python train.py --n_layer=13 --d_model=64 --n_head=2 --n_kv_head=1 --head_dim=32 --d_mlp=192 --vocab_size=4096 --activation="swiglu" --norm="rmsnorm" --norm_place="pre" --norm_eps=1e-05 --positions="rope" --rope_base=10000.0 --rope_fraction=1.0 --qk_norm=false --attn_scale=0.177 --bias="qkv" --tie_embeddings=true --parallel_block=false --init="normal" --init_std_qkv=0.133 --init_std_o=0.026 --init_std_up=0.133 --init_std_down=0.015 --optimizer="muon_variant" --lr=0.00517 --lr_mult_o=2.0 --lr_mult_down=2.0 --beta1=0.95 --lr_head=0.00738 --grad_clip=1.0 --warmup_steps=200 --schedule="wsd" --decay_fraction=0.632 --decay_shape="linear" --final_lr_fraction=0.1 --batch_tokens=16384 --seq_len=768 --doc_mask=true --train_tokens=130000000 --steps=7935 --dataset="wikipedia_en"
Each number is 50 + 10 x the weight over the matrix's rms, rounded and kept within 0 to 99. Layers, rows and columns count from 0.

# gate: layer 4 MLP gate, 192x64, rms 0.217, rows 144-178, columns 0-63
# up: layer 4 MLP up, 192x64, rms 0.198, rows 144-178, columns 0-63
# down: layer 4 MLP down (transposed), 192x64, rms 0.203, rows 144-178, columns 0-63
gate144:68 59 60 47 52 57 52 47 62 43 49 46 54 40 61 54 57 49 53 52 48 54 49 55 52 40 31 65 60 64 38 39 32 37 58 45 57 60 46 44 41 48 50 36 47 56 35 35 62 50 62 58 46 49 59 37 48 62 53 43 48 50 37 42
up144:25 47 47 53 61 43 61 65 49 43 35 40 70 44 34 60 54 44 40 51 41 67 61 43 35 55 55 55 45 39 49 52 60 51 47 41 48 51 61 59 49 39 36 63 63 57 45 28 48 48 46 60 51 65 48 51 59 51 56 50 52 49 58 62
down144:45 52 33 70 45 52 37 66 41 52 50 62 52 59 56 40 51 50 63 48 64 44 50 42 59 42 47 59 50 47 56 46 48 38 48 47 38 37 40 38 42 63 47 50 53 39 70 36 45 48 32 46 61 58 53 42 49 45 56 27 56 55 34 76
gate145:49 48 44 39 47 51 69 44 55 35 48 59 46 57 68 56 48 51 68 30 48 41 58 61 51 58 42 51 45 61 46 58 42 30 44 57 56 43 54 40 49 46 46 55 43 61 62 42 50 69 52 59 51 61 50 65 46 33 45 43 44 42 49 63
up145:37 51 34 68 43 51 34 53 57 49 64 33 47 46 48 49 62 62 43 41 54 49 42 46 73 50 56 52 39 53 46 62 55 53 40 48 41 68 27 45 43 45 59 43 32 54 38 59 45 44 69 47 61 45 41 42 44 44 54 57 36 52 53 55
down145:46 65 62 53 58 35 57 38 38 60 55 46 57 50 56 51 53 48 42 34 39 65 51 48 39 60 45 48 41 44 48 59 40 38 55 51 49 42 38 51 45 68 53 60 63 52 40 62 56 59 55 64 39 50 64 54 23 46 44 56 44 52 73 55
gate146:71 56 36 37 44 56 55 65 42 62 38 54 58 44 53 29 46 60 51 46 64 62 66 40 50 46 44 50 43 48 40 59 49 60 51 52 54 70 59 48 35 40 57 61 45 42 69 33 63 37 44 35 57 56 37 45 44 50 34 41 56 58 61 58
up146:60 66 53 41 32 63 50 68 40 42 53 42 36 49 43 39 47 55 34 37 50 54 47 58 36 69 56 55 41 27 55 51 47 51 56 51 45 60 42 61 54 25 50 54 54 43 63 42 50 24 61 30 28 52 50 53 60 57 35 49 46 50 51 62
down146:42 69 43 50 41 44 42 49 38 42 53 40 41 59 47 46 48 60 51 46 46 44 43 51 53 53 57 38 46 39 37 53 54 51 61 52 51 32 45 60 51 52 49 45 36 57 39 46 40 51 61 57 47 46 53 48 54 38 60 44 41 45 50 68
gate147:56 56 59 43 40 50 48 47 58 45 39 70 42 50 60 33 35 58 58 62 57 53 56 72 40 53 42 69 62 52 36 42 55 34 55 54 45 51 51 34 65 42 38 66 42 63 57 57 58 67 49 73 55 50 36 29 52 43 51 37 56 61 61 45
up147:37 44 39 42 40 48 50 31 49 52 60 63 40 55 62 43 58 51 56 57 34 87 47 66 61 58 64 54 30 29 48 45 54 56 60 48 46 57 58 55 43 47 49 45 63 44 43 38 46 38 67 53 48 48 49 39 60 39 38 41 45 54 41 56
down147:55 62 48 38 42 38 46 65 69 59 51 68 56 55 68 49 52 53 46 41 71 25 35 37 36 53 53 56 62 52 45 49 51 37 48 33 50 50 40 50 56 47 72 57 37 39 50 46 64 62 62 37 57 31 61 52 43 53 64 47 54 61 37 56
gate148:32 42 53 41 48 49 55 47 53 40 38 63 54 28 60 51 47 58 65 57 35 56 60 57 45 33 37 48 47 50 53 45 45 52 63 61 50 41 55 44 47 33 42 52 39 61 37 33 51 45 51 57 48 62 40 46 57 63 47 59 52 46 56 62
up148:52 55 43 50 67 48 58 41 55 48 54 51 58 69 31 44 56 51 54 38 41 49 53 58 63 56 60 56 48 57 62 61 44 64 47 50 41 39 41 61 56 67 62 37 55 32 45 61 56 56 49 64 42 41 46 58 47 42 62 70 62 56 40 51
down148:35 48 55 37 57 58 59 39 58 57 49 60 60 35 55 53 41 56 71 61 56 51 58 64 53 27 42 55 40 45 57 19 37 67 45 45 50 41 59 48 29 38 43 50 42 59 50 48 47 50 59 49 47 48 47 58 52 59 51 54 68 45 67 48
gate149:55 52 50 43 54 44 54 52 58 57 50 64 42 50 53 41 51 58 37 50 47 26 55 46 67 60 57 49 51 46 45 72 46 54 47 56 45 37 59 42 37 56 35 49 47 50 62 43 48 55 51 46 53 47 41 45 17 43 57 41 62 33 39 50
up149:42 55 46 44 65 60 52 37 48 44 44 50 49 68 43 50 48 50 61 43 54 56 49 46 58 43 46 63 42 61 52 39 37 34 38 49 48 57 46 57 57 46 43 46 33 54 40 56 53 49 51 78 46 63 52 65 56 72 39 56 31 46 43 72
down149:38 56 46 36 48 50 57 40 49 46 34 57 46 60 47 43 39 46 57 49 59 57 45 32 57 46 76 78 41 71 48 53 26 59 30 42 49 59 44 48 50 44 52 47 42 57 58 62 66 49 56 69 45 61 56 40 43 52 38 65 41 45 32 64
gate150:46 56 58 50 41 56 58 44 66 49 61 65 53 47 41 48 56 45 57 53 29 60 52 54 49 40 47 40 43 40 55 44 48 56 48 52 51 42 56 35 56 48 53 58 45 56 42 43 53 49 59 45 65 35 47 35 32 76 30 54 53 43 57 40
up150:56 52 48 71 46 45 79 45 47 33 40 35 54 34 38 47 53 39 48 41 62 41 61 53 64 39 62 33 39 52 56 42 60 36 54 59 41 54 47 56 53 65 38 56 55 44 59 56 60 49 60 41 45 48 62 34 41 35 32 47 50 55 56 28
down150:47 48 54 40 58 58 43 68 39 43 62 65 64 42 50 52 70 40 48 67 57 61 35 36 64 54 59 35 55 31 27 46 59 52 48 29 53 45 76 45 40 55 48 50 37 50 57 46 46 54 56 52 44 50 50 55 62 55 58 56 51 42 43 23
gate151:51 48 50 50 62 41 25 45 55 45 55 62 43 57 33 43 57 54 54 26 56 51 50 40 71 46 42 54 51 54 40 58 57 53 50 44 51 54 50 74 62 58 42 45 54 39 47 39 56 46 48 44 58 45 55 62 45 81 45 41 46 69 59 39
up151:33 51 53 29 42 48 40 58 57 46 42 43 42 54 55 67 41 48 63 59 36 39 53 67 63 40 41 57 53 42 50 54 39 62 46 56 48 72 40 42 26 55 45 57 42 50 46 47 61 56 59 55 58 56 41 56 46 33 66 60 55 60 42 66
down151:47 44 36 41 58 41 42 53 38 55 53 39 44 46 39 63 52 39 52 60 31 64 70 69 47 41 53 62 61 60 50 51 53 52 48 43 76 50 49 40 31 34 45 48 67 63 44 55 41 47 57 53 54 59 39 40 37 52 57 54 58 67 43 42
gate152:45 57 51 40 65 37 52 53 66 56 60 46 48 51 40 44 54 44 57 57 63 50 69 59 43 54 44 57 48 52 45 53 49 31 46 51 57 64 66 44 53 35 34 30 42 59 50 45 50 33 45 50 57 56 44 33 46 50 68 50 49 46 52 52
up152:53 54 47 53 60 22 37 55 46 52 49 38 41 63 37 48 67 43 56 51 62 40 37 41 44 55 44 43 62 59 41 55 60 43 75 52 45 32 47 59 55 51 53 50 55 49 55 62 45 51 33 51 33 35 57 46 44 36 46 38 63 55 44 32
down152:46 39 64 53 69 52 48 53 48 49 40 56 46 50 65 51 60 44 53 44 62 42 47 44 47 41 43 33 44 61 55 59 59 45 52 78 59 34 42 56 41 37 60 56 49 53 36 65 33 42 57 43 54 47 49 50 62 57 41 45 56 45 32 51
gate153:37 30 55 48 53 52 59 53 47 45 44 61 38 51 57 52 47 55 57 36 58 60 45 52 44 37 38 39 68 48 53 44 46 51 44 50 34 39 54 54 42 43 60 49 40 35 68 48 50 46 47 56 34 47 36 67 49 40 42 41 36 62 51 51
up153:45 53 58 40 50 56 38 32 39 51 48 52 52 50 50 50 51 76 48 54 49 55 41 50 59 63 68 60 58 60 54 51 39 51 43 58 49 34 63 40 56 38 58 49 48 52 52 60 35 51 56 54 45 44 64 51 61 71 40 53 62 45 55 51
down153:60 45 52 64 56 48 42 62 60 40 60 46 50 40 40 51 40 41 57 42 57 37 63 37 54 48 34 39 46 47 45 62 61 50 41 31 45 68 45 43 46 69 48 45 52 53 56 31 71 56 45 29 48 53 47 44 46 32 64 48 40 64 53 33
gate154:44 42 51 49 65 53 57 64 39 57 53 37 51 36 41 46 61 47 35 43 50 49 50 41 61 52 43 70 41 74 33 70 40 40 36 73 52 49 39 44 59 49 52 45 49 56 40 47 49 57 63 63 55 55 56 28 59 55 45 42 56 42 54 44
up154:55 56 62 54 43 39 49 54 37 64 27 43 54 61 49 50 41 36 57 45 44 47 49 63 41 46 53 42 48 45 49 29 47 44 51 62 44 31 49 44 35 47 65 83 65 40 48 36 45 47 43 46 58 40 48 42 52 33 26 42 36 38 39 45
down154:50 52 50 54 56 51 35 62 49 38 53 68 62 52 60 48 51 42 43 58 36 49 42 39 53 68 34 38 52 43 62 45 59 43 62 38 51 49 27 71 40 72 41 59 41 48 50 44 51 62 34 60 62 37 64 45 50 48 63 48 57 52 49 32
gate155:51 54 49 48 36 38 54 43 29 34 62 48 38 26 55 59 31 41 49 60 47 42 39 41 61 55 53 53 62 37 48 48 55 56 59 44 43 55 53 46 54 35 51 50 41 71 42 38 60 30 55 47 55 58 45 42 61 38 44 71 44 54 41 43
up155:61 32 41 50 48 33 74 56 48 44 48 48 46 54 42 72 52 54 55 51 56 48 40 54 49 42 58 58 40 27 54 41 42 38 60 46 51 52 48 46 49 53 54 54 54 54 32 41 61 74 52 45 58 51 54 49 48 51 49 49 41 55 55 52
down155:52 54 56 46 40 60 34 53 53 46 58 36 55 57 48 49 36 53 46 59 60 69 57 46 49 47 55 54 32 62 55 50 42 40 59 62 53 58 38 44 42 55 46 54 55 44 53 60 49 43 37 49 64 34 49 47 34 61 43 44 42 76 58 77
gate156:53 62 73 52 49 37 51 60 46 57 37 46 51 56 53 54 40 34 28 52 30 65 49 42 53 46 54 46 55 47 69 62 53 46 54 28 56 55 48 53 57 45 44 60 51 47 51 51 50 54 26 52 55 45 69 34 35 44 33 60 59 60 72 35
up156:48 57 49 49 50 45 62 60 53 57 64 49 39 45 46 57 57 42 49 43 53 58 58 41 62 51 62 39 51 47 48 27 45 28 46 35 60 54 57 39 41 49 66 58 52 49 40 50 40 45 34 41 48 52 51 33 59 42 53 46 40 70 64 27
down156:57 62 42 50 25 62 46 44 58 38 56 41 55 46 53 66 53 61 47 61 76 48 56 44 45 41 60 40 38 41 41 48 40 52 33 52 57 57 47 59 47 46 44 56 49 51 45 64 42 40 52 39 49 59 32 41 71 57 37 20 53 63 49 54
gate157:54 49 55 36 62 53 51 57 43 54 55 69 50 45 47 42 52 36 49 57 45 51 59 48 52 51 69 51 27 54 48 54 34 41 45 58 35 55 35 53 57 40 59 34 57 58 45 51 46 44 47 57 49 67 53 50 58 50 68 55 21 44 46 44
up157:54 59 44 68 26 68 59 39 29 44 53 53 67 57 47 55 55 43 72 48 52 68 48 33 61 48 61 36 48 36 42 45 66 46 55 40 67 50 46 42 45 61 54 47 56 29 67 47 49 47 56 37 30 57 49 53 44 54 45 49 53 72 59 50
down157:62 45 63 51 72 55 61 58 53 33 58 71 46 38 44 56 34 45 63 46 62 63 38 49 41 66 49 41 42 45 48 43 63 51 48 20 33 56 40 63 45 49 37 61 63 47 69 29 48 55 51 56 58 59 44 37 54 39 49 34 46 59 36 42
gate158:51 41 67 60 48 37 47 54 47 51 30 51 55 71 61 61 38 52 34 40 42 47 48 44 71 18 43 43 54 47 41 69 58 39 34 41 31 33 61 35 58 60 56 61 39 44 59 44 49 58 40 41 35 42 44 32 54 51 45 53 52 39 56 39
up158:32 75 46 54 31 50 41 37 57 39 53 67 41 59 67 39 49 60 41 56 58 52 53 56 65 54 56 53 55 44 54 42 39 65 51 59 47 45 53 46 65 46 51 40 53 60 76 74 53 49 49 47 50 53 38 33 57 49 47 39 63 69 46 63
down158:36 52 59 58 48 46 48 45 55 53 68 70 40 65 35 54 43 63 66 59 53 38 35 55 39 62 40 49 52 33 49 59 63 46 46 52 48 37 44 33 54 58 51 50 35 64 60 30 64 40 56 32 62 37 45 53 51 48 48 42 85 48 37 63
gate159:37 41 39 53 39 63 68 50 62 47 44 65 54 38 57 53 61 51 55 34 68 35 61 38 36 43 45 62 46 38 45 47 58 56 63 62 53 49 34 52 55 49 47 27 66 65 61 49 66 50 52 45 50 33 63 44 68 65 55 52 65 56 50 54
up159:57 37 60 50 69 44 45 36 34 61 36 35 52 52 32 61 42 33 41 47 54 55 48 41 49 55 45 50 54 50 54 62 29 57 47 47 48 20 46 49 53 33 46 59 50 47 45 47 53 37 59 55 32 47 54 35 46 64 49 49 39 53 63 60
down159:61 57 56 40 48 48 56 53 41 65 58 75 50 53 57 42 69 56 53 50 58 33 55 54 35 50 49 51 65 32 49 30 78 43 52 37 52 58 43 45 55 62 25 37 44 52 65 25 42 58 42 51 48 46 56 49 49 49 47 61 66 49 41 55
gate160:39 70 52 54 43 44 60 48 51 52 65 59 46 39 52 54 50 54 51 47 50 40 50 42 55 60 48 54 43 40 58 42 40 31 52 78 39 52 61 60 42 59 42 57 44 57 59 36 58 55 52 45 57 51 75 38 40 54 49 58 62 54 94 37
up160:54 41 48 36 63 58 58 52 46 54 51 44 63 61 65 35 50 39 63 22 40 48 52 57 35 60 45 52 34 51 65 62 54 47 65 47 49 59 61 50 68 42 30 54 46 43 41 35 45 53 56 48 44 61 55 72 51 57 48 52 43 60 50 50
down160:43 61 47 47 59 51 33 68 48 46 52 55 50 50 65 41 40 46 32 58 55 46 48 57 57 58 51 63 45 49 54 52 44 63 63 58 51 59 64 38 58 60 71 55 38 39 66 42 47 47 48 55 39 53 59 52 49 66 45 52 47 46 60 83
gate161:71 56 39 47 72 52 57 70 39 65 48 46 49 57 41 41 35 58 41 51 64 58 55 58 45 50 63 59 55 49 56 42 46 47 64 64 34 30 49 54 43 50 51 42 51 68 38 58 68 42 41 61 53 53 58 63 58 60 77 63 60 47 52 54
up161:56 36 60 43 49 41 54 57 54 48 48 58 33 33 54 74 41 54 36 37 44 33 56 53 48 42 45 55 61 73 66 61 52 55 51 40 59 39 58 40 52 56 63 43 50 44 62 53 67 49 39 53 35 37 55 52 42 55 44 46 26 48 65 64
down161:58 48 40 35 53 47 39 47 56 44 54 39 42 51 65 52 64 46 62 39 51 49 64 24 58 54 43 61 56 74 52 63 49 45 59 66 64 49 59 49 37 52 51 71 52 47 58 36 37 57 42 55 57 63 43 52 34 64 50 44 33 66 51 55
gate162:55 47 53 60 45 34 50 41 53 59 57 67 66 42 40 52 56 66 37 48 51 45 40 51 57 47 43 52 43 36 42 60 55 40 56 58 52 51 60 25 59 32 59 42 45 44 48 46 58 66 48 52 38 57 42 64 58 63 35 77 48 53 46 53
up162:51 43 57 63 53 43 50 44 58 62 48 59 54 56 49 54 46 44 59 46 42 56 37 59 42 35 41 40 52 43 41 64 51 60 50 52 45 61 60 26 38 34 53 59 31 58 37 39 70 64 44 43 55 30 39 37 51 41 58 44 66 49 45 65
down162:23 49 37 38 65 47 56 61 50 51 45 47 53 53 51 51 52 35 58 47 47 45 58 48 33 62 81 59 44 58 71 49 60 54 65 66 47 63 40 68 39 54 58 49 62 40 53 68 44 50 56 55 53 53 55 44 59 44 55 45 44 53 63 43
gate163:46 41 58 55 39 61 44 54 35 46 48 42 56 52 61 33 65 58 67 41 51 45 49 54 61 44 56 44 48 41 44 45 45 64 56 42 62 29 59 69 53 53 56 46 59 64 40 49 52 40 43 64 52 48 50 48 51 46 45 27 36 40 41 26
up163:43 45 45 47 62 51 53 66 57 40 38 46 62 40 54 30 38 73 62 47 51 30 35 63 41 33 54 56 39 44 39 39 45 61 54 54 49 35 40 50 32 53 50 51 60 57 36 43 46 35 50 42 62 53 42 41 60 39 52 41 39 68 47 36
down163:40 48 45 32 64 43 52 44 50 51 54 42 49 65 28 64 45 49 25 60 54 51 63 51 46 52 71 32 53 52 57 61 61 44 54 62 53 64 63 38 51 53 43 63 45 46 54 59 47 45 53 49 46 42 57 60 55 43 55 64 73 44 59 72
gate164:48 46 41 56 46 48 68 32 61 49 48 72 72 41 47 47 54 52 67 58 54 51 40 56 68 28 62 38 61 60 47 51 44 54 45 54 55 50 38 54 61 40 46 45 43 61 82 63 45 42 39 55 57 53 42 37 49 58 44 40 50 42 50 36
up164:64 49 35 72 48 44 43 44 50 47 32 44 57 50 39 53 47 47 72 36 44 46 57 52 49 46 51 45 56 48 43 51 67 39 66 36 41 46 51 65 48 70 33 56 43 59 60 45 49 33 25 38 38 38 56 42 43 30 65 49 46 57 48 70
down164:48 56 60 38 58 50 61 40 51 53 35 29 42 53 60 45 34 38 68 56 49 59 47 46 59 59 44 31 45 38 42 66 57 58 50 59 49 50 46 81 41 50 52 74 48 61 45 48 43 48 53 52 66 42 43 54 41 46 57 68 58 63 60 63
gate165:40 45 41 61 39 44 59 40 36 42 64 69 63 64 52 28 51 37 50 51 35 44 55 56 40 54 43 49 61 53 40 51 34 33 25 34 54 42 44 34 44 59 32 32 55 66 46 45 49 46 53 40 39 47 31 39 74 32 67 66 48 49 53 17
up165:27 68 36 38 54 55 61 39 36 57 55 66 50 63 50 62 34 45 68 57 26 57 32 47 69 52 58 55 52 48 15 47 62 48 44 51 34 44 42 46 50 33 54 50 46 24 42 46 28 47 57 33 53 64 51 52 36 50 35 50 50 70 50 54
down165:45 52 46 46 51 41 53 35 57 48 57 60 40 36 74 49 37 45 28 56 55 10 56 49 64 54 40 55 50 36 67 48 42 33 51 45 37 47 62 49 69 41 59 54 44 35 52 55 53 41 35 64 62 72 50 52 70 45 34 56 51 64 58 30
gate166:46 47 59 41 69 63 68 56 48 56 48 54 31 39 46 48 42 49 44 51 52 63 48 20 45 55 58 59 35 44 63 56 59 44 49 50 44 58 38 55 50 62 51 55 46 49 48 56 53 21 55 59 38 40 44 52 49 42 23 54 47 60 44 53
up166:28 70 59 47 52 52 46 44 53 26 36 40 37 57 51 43 65 52 56 58 51 46 53 32 44 58 37 47 69 62 42 36 40 58 40 74 44 49 30 65 50 44 50 50 57 32 59 46 50 52 57 62 53 51 55 48 53 54 50 35 64 41 58 52
down166:45 52 49 49 52 38 58 45 61 57 53 62 48 49 48 39 26 60 48 60 55 51 48 60 46 47 76 48 45 62 48 51 48 48 58 58 38 51 67 47 64 71 49 61 37 51 56 33 38 58 42 50 58 68 41 51 46 59 42 45 69 43 49 36
gate167:53 49 47 58 33 46 52 50 46 45 38 27 35 43 38 60 51 52 47 39 36 49 51 47 52 53 49 57 45 49 54 40 59 44 56 52 39 63 45 35 53 50 61 56 52 51 67 56 42 51 56 55 57 28 72 58 55 32 58 57 49 29 47 53
up167:60 71 25 39 50 47 59 40 49 47 60 51 52 66 48 43 54 50 39 52 59 55 50 49 59 54 64 63 65 66 41 57 42 37 41 60 58 49 57 54 54 48 35 53 59 45 38 54 42 67 42 44 58 64 57 46 49 59 48 36 61 38 45 52
down167:42 42 48 50 34 46 49 64 47 42 36 43 46 41 61 56 53 35 33 41 22 67 44 49 44 65 46 54 58 50 35 41 58 54 49 51 49 51 40 63 32 51 55 53 70 57 50 59 39 59 59 65 60 29 58 45 49 46 53 58 43 32 51 31
gate168:45 23 48 49 55 43 47 47 55 48 53 57 71 43 54 49 40 46 35 42 53 49 73 44 54 55 62 41 56 42 55 61 59 51 68 29 64 51 49 41 52 41 41 50 38 38 40 51 68 41 31 64 40 35 72 35 34 52 50 32 56 47 54 49
up168:32 54 52 51 51 65 35 48 61 45 32 40 46 63 49 69 39 59 44 40 21 54 48 56 52 52 52 53 49 45 36 59 48 48 43 51 35 68 44 51 49 43 66 45 45 61 53 56 66 75 57 51 49 55 39 53 59 56 36 51 62 61 45 51
down168:54 56 41 53 37 52 52 27 49 58 30 54 40 62 63 53 40 46 47 59 45 38 52 26 44 28 44 52 47 60 57 47 44 48 56 49 47 25 35 48 58 65 40 63 58 66 49 39 40 41 31 56 67 54 60 48 62 54 52 59 50 57 39 42
gate169:47 70 45 55 33 38 45 50 32 45 40 63 42 47 68 40 41 61 38 39 44 41 36 55 45 44 41 57 54 33 24 51 49 37 65 42 44 34 54 51 71 48 52 46 39 51 46 37 63 66 54 46 52 47 46 59 46 42 55 52 52 38 57 66
up169:50 45 64 57 39 66 52 61 29 53 36 43 42 63 42 45 37 72 47 47 67 54 56 37 52 62 49 58 48 36 43 60 33 40 55 50 56 42 60 47 44 53 58 59 30 55 56 48 32 34 48 55 55 49 34 36 41 53 71 42 53 54 37 47
down169:54 59 59 55 37 47 49 44 40 41 57 38 48 47 48 47 56 66 52 53 51 49 49 55 57 47 55 56 41 40 46 54 43 50 52 45 44 42 60 53 53 36 41 53 39 61 38 39 61 54 56 53 50 54 64 44 38 45 49 42 49 64 68 71
gate170:56 46 27 32 47 49 54 59 56 56 59 61 35 29 46 36 45 39 60 40 63 55 55 58 42 45 43 31 56 61 50 46 51 36 46 50 53 41 52 51 63 31 33 69 58 82 36 58 49 49 52 39 48 53 58 51 47 57 56 63 52 44 53 49
up170:59 55 35 42 37 51 55 47 59 52 46 46 46 50 58 44 70 53 40 32 45 50 44 59 33 57 61 60 32 53 47 26 56 38 46 56 62 53 55 59 53 40 73 52 47 57 58 50 65 50 45 51 44 54 63 57 49 37 62 64 43 51 66 54
down170:45 47 41 61 62 65 38 40 46 39 35 40 41 63 46 68 49 34 55 63 32 54 53 59 55 47 44 45 41 45 55 70 60 63 64 49 49 51 46 57 45 51 47 29 52 33 54 35 48 46 66 42 45 52 51 53 65 50 28 31 42 60 36 66
gate171:45 23 55 48 52 35 61 44 61 38 43 39 58 59 37 39 60 55 65 35 47 45 51 38 77 39 54 42 42 63 59 42 57 49 45 37 46 60 47 51 45 42 42 61 47 65 42 76 51 61 52 60 48 57 48 43 55 39 57 61 37 66 54 21
up171:59 49 53 44 40 64 43 52 41 46 44 55 56 38 56 53 46 54 57 29 47 66 61 50 59 56 62 44 27 55 60 42 79 61 67 47 69 54 42 52 65 52 68 64 40 48 54 41 54 50 27 61 52 40 47 62 43 51 54 44 54 57 57 47
down171:47 51 77 58 61 59 39 39 50 28 63 55 60 54 72 67 49 51 57 52 39 50 60 33 54 42 37 35 49 52 35 51 29 48 62 49 48 52 58 44 27 44 34 47 59 43 51 36 57 41 42 62 50 42 58 53 60 51 44 40 44 54 50 48
gate172:64 47 41 47 52 61 54 45 37 46 46 49 40 59 28 46 49 72 46 62 46 45 40 53 49 47 24 43 11 62 37 50 36 50 49 76 50 44 57 45 30 74 31 67 83 73 45 59 39 50 53 54 58 58 69 67 46 40 49 51 55 55 65 37
up172:49 45 57 51 47 49 51 64 59 56 40 52 58 31 46 41 45 41 52 54 52 76 49 67 58 48 48 58 46 45 58 46 63 48 35 45 60 63 49 53 46 50 51 52 49 48 37 52 57 65 20 49 63 41 31 24 50 30 53 49 33 45 44 47
down172:49 51 54 56 49 37 62 19 44 48 47 60 49 60 56 43 52 38 59 45 38 60 46 46 44 65 54 39 42 42 49 53 43 67 41 51 65 44 37 57 55 46 46 35 59 55 62 27 53 54 31 62 45 54 62 45 44 57 65 61 47 43 48 43
gate173:61 64 55 34 53 38 32 62 30 56 56 54 59 43 44 37 43 40 58 50 56 46 50 70 49 43 46 46 48 33 47 38 57 50 57 55 48 56 33 44 48 50 61 53 73 49 36 42 61 53 57 31 63 54 41 55 43 44 52 75 48 56 50 36
up173:57 48 40 53 34 56 54 45 54 32 48 49 57 40 63 61 33 35 63 36 52 43 45 60 51 53 56 45 53 60 49 56 68 46 64 45 58 62 47 59 74 53 24 46 62 45 66 46 57 66 43 57 56 56 46 38 43 56 64 41 62 42 44 58
down173:50 63 49 25 45 57 34 40 57 59 54 41 71 56 41 49 43 42 50 53 56 51 46 31 47 46 65 36 44 59 66 74 46 45 62 72 51 47 51 70 58 50 59 42 65 59 68 38 62 32 46 49 45 33 48 54 27 56 62 42 48 44 42 48
gate174:47 39 31 64 41 48 52 43 29 67 46 72 64 44 49 49 30 57 47 59 42 40 51 35 54 41 52 51 60 48 58 53 55 49 35 27 57 38 47 49 52 31 61 56 38 49 44 56 53 57 40 51 50 47 43 40 48 57 52 52 48 58 47 52
up174:52 61 45 63 45 57 53 53 52 38 38 47 64 54 62 44 61 40 64 45 63 49 55 57 55 57 31 55 53 42 31 67 35 33 62 31 57 63 58 41 49 56 54 59 69 53 33 47 36 61 67 38 36 58 35 59 63 50 56 48 55 42 64 37
down174:45 38 36 45 45 38 77 40 49 62 55 52 61 47 55 35 33 50 48 60 36 47 51 27 46 47 54 53 54 50 57 39 62 54 55 32 41 57 57 60 51 50 59 44 38 71 39 24 62 42 45 45 49 45 50 57 33 55 57 61 45 60 59 44
gate175:43 57 48 49 48 49 54 65 64 47 41 51 59 49 42 65 40 60 57 51 42 46 54 62 44 36 39 54 52 65 53 54 58 38 62 56 58 62 37 56 58 53 60 39 39 48 45 27 58 56 52 44 47 47 62 59 34 74 53 36 40 40 54 17
up175:61 52 63 50 42 55 70 43 42 61 51 41 38 44 43 60 48 58 37 60 34 57 57 36 47 59 43 39 65 56 59 47 62 44 53 37 49 55 56 66 68 41 82 59 42 51 61 45 56 70 58 76 39 54 50 49 45 55 52 64 46 69 60 46
down175:55 47 64 69 61 52 68 35 62 53 54 59 44 41 50 58 53 47 57 40 66 44 47 53 55 45 67 67 39 52 72 56 38 40 63 52 45 47 67 58 72 49 52 55 39 48 56 39 57 66 40 58 56 59 57 48 39 48 70 44 60 64 66 40
gate176:49 54 57 45 46 52 34 49 42 34 61 50 54 47 59 63 59 42 59 57 67 60 59 23 64 43 51 72 49 65 65 50 37 50 45 45 40 40 56 61 44 47 60 41 70 51 51 44 40 41 35 54 44 46 51 38 53 48 51 61 46 47 40 44
up176:52 36 58 44 45 50 52 56 34 48 51 38 67 34 44 47 56 31 48 47 61 37 70 52 57 41 47 41 45 69 70 43 50 49 44 60 60 74 40 59 41 58 44 44 47 68 44 28 51 47 50 51 65 68 49 52 51 55 59 60 43 30 53 58
down176:59 52 55 44 26 51 54 47 58 46 51 56 59 47 38 31 44 35 58 62 63 16 53 54 31 24 52 66 58 53 51 56 46 52 58 44 56 38 28 47 50 53 56 53 63 49 62 52 59 54 50 51 56 38 39 39 47 48 53 33 48 57 43 50
gate177:55 53 48 54 46 40 57 68 42 46 50 46 50 45 46 39 50 59 52 71 55 56 56 53 52 34 33 68 64 39 45 40 46 54 20 46 30 43 54 50 51 57 49 45 57 56 38 42 58 39 53 32 62 33 41 41 62 47 61 46 53 53 47 38
up177:47 47 32 59 39 54 38 54 51 29 61 65 48 54 50 40 37 44 48 32 46 74 42 61 57 73 54 60 48 40 65 60 49 50 27 57 57 39 51 55 62 66 51 48 65 44 56 56 52 39 49 43 39 57 44 48 51 63 59 59 67 57 53 35
down177:47 52 55 48 60 46 60 67 52 64 50 43 47 54 50 35 69 65 41 68 64 42 65 42 56 39 47 66 65 49 55 30 43 56 59 57 46 51 43 62 38 47 47 32 60 59 38 29 48 52 56 35 57 43 46 44 60 47 50 48 47 51 52 39
gate178:43 39 48 56 39 43 51 39 48 78 60 47 46 56 65 27 48 42 39 59 28 56 38 47 60 52 58 66 55 51 43 48 46 49 40 50 47 57 50 67 51 54 67 56 60 42 47 44 69 38 53 56 61 45 33 57 48 64 57 39 56 37 45 54
up178:60 65 42 32 53 47 60 36 56 40 63 45 53 52 32 41 52 59 53 60 49 36 57 34 52 59 56 65 45 52 57 52 56 41 40 50 52 48 41 57 38 48 38 38 38 65 54 27 44 71 63 46 61 56 41 40 64 46 55 43 35 48 55 51
down178:56 50 45 56 50 65 58 55 55 45 51 50 45 47 46 49 50 54 49 35 50 49 61 52 64 49 52 69 63 35 46 59 65 48 36 51 47 57 40 62 75 65 51 38 47 64 34 59 51 53 38 48 34 40 34 57 65 45 31 52 72 54 45 33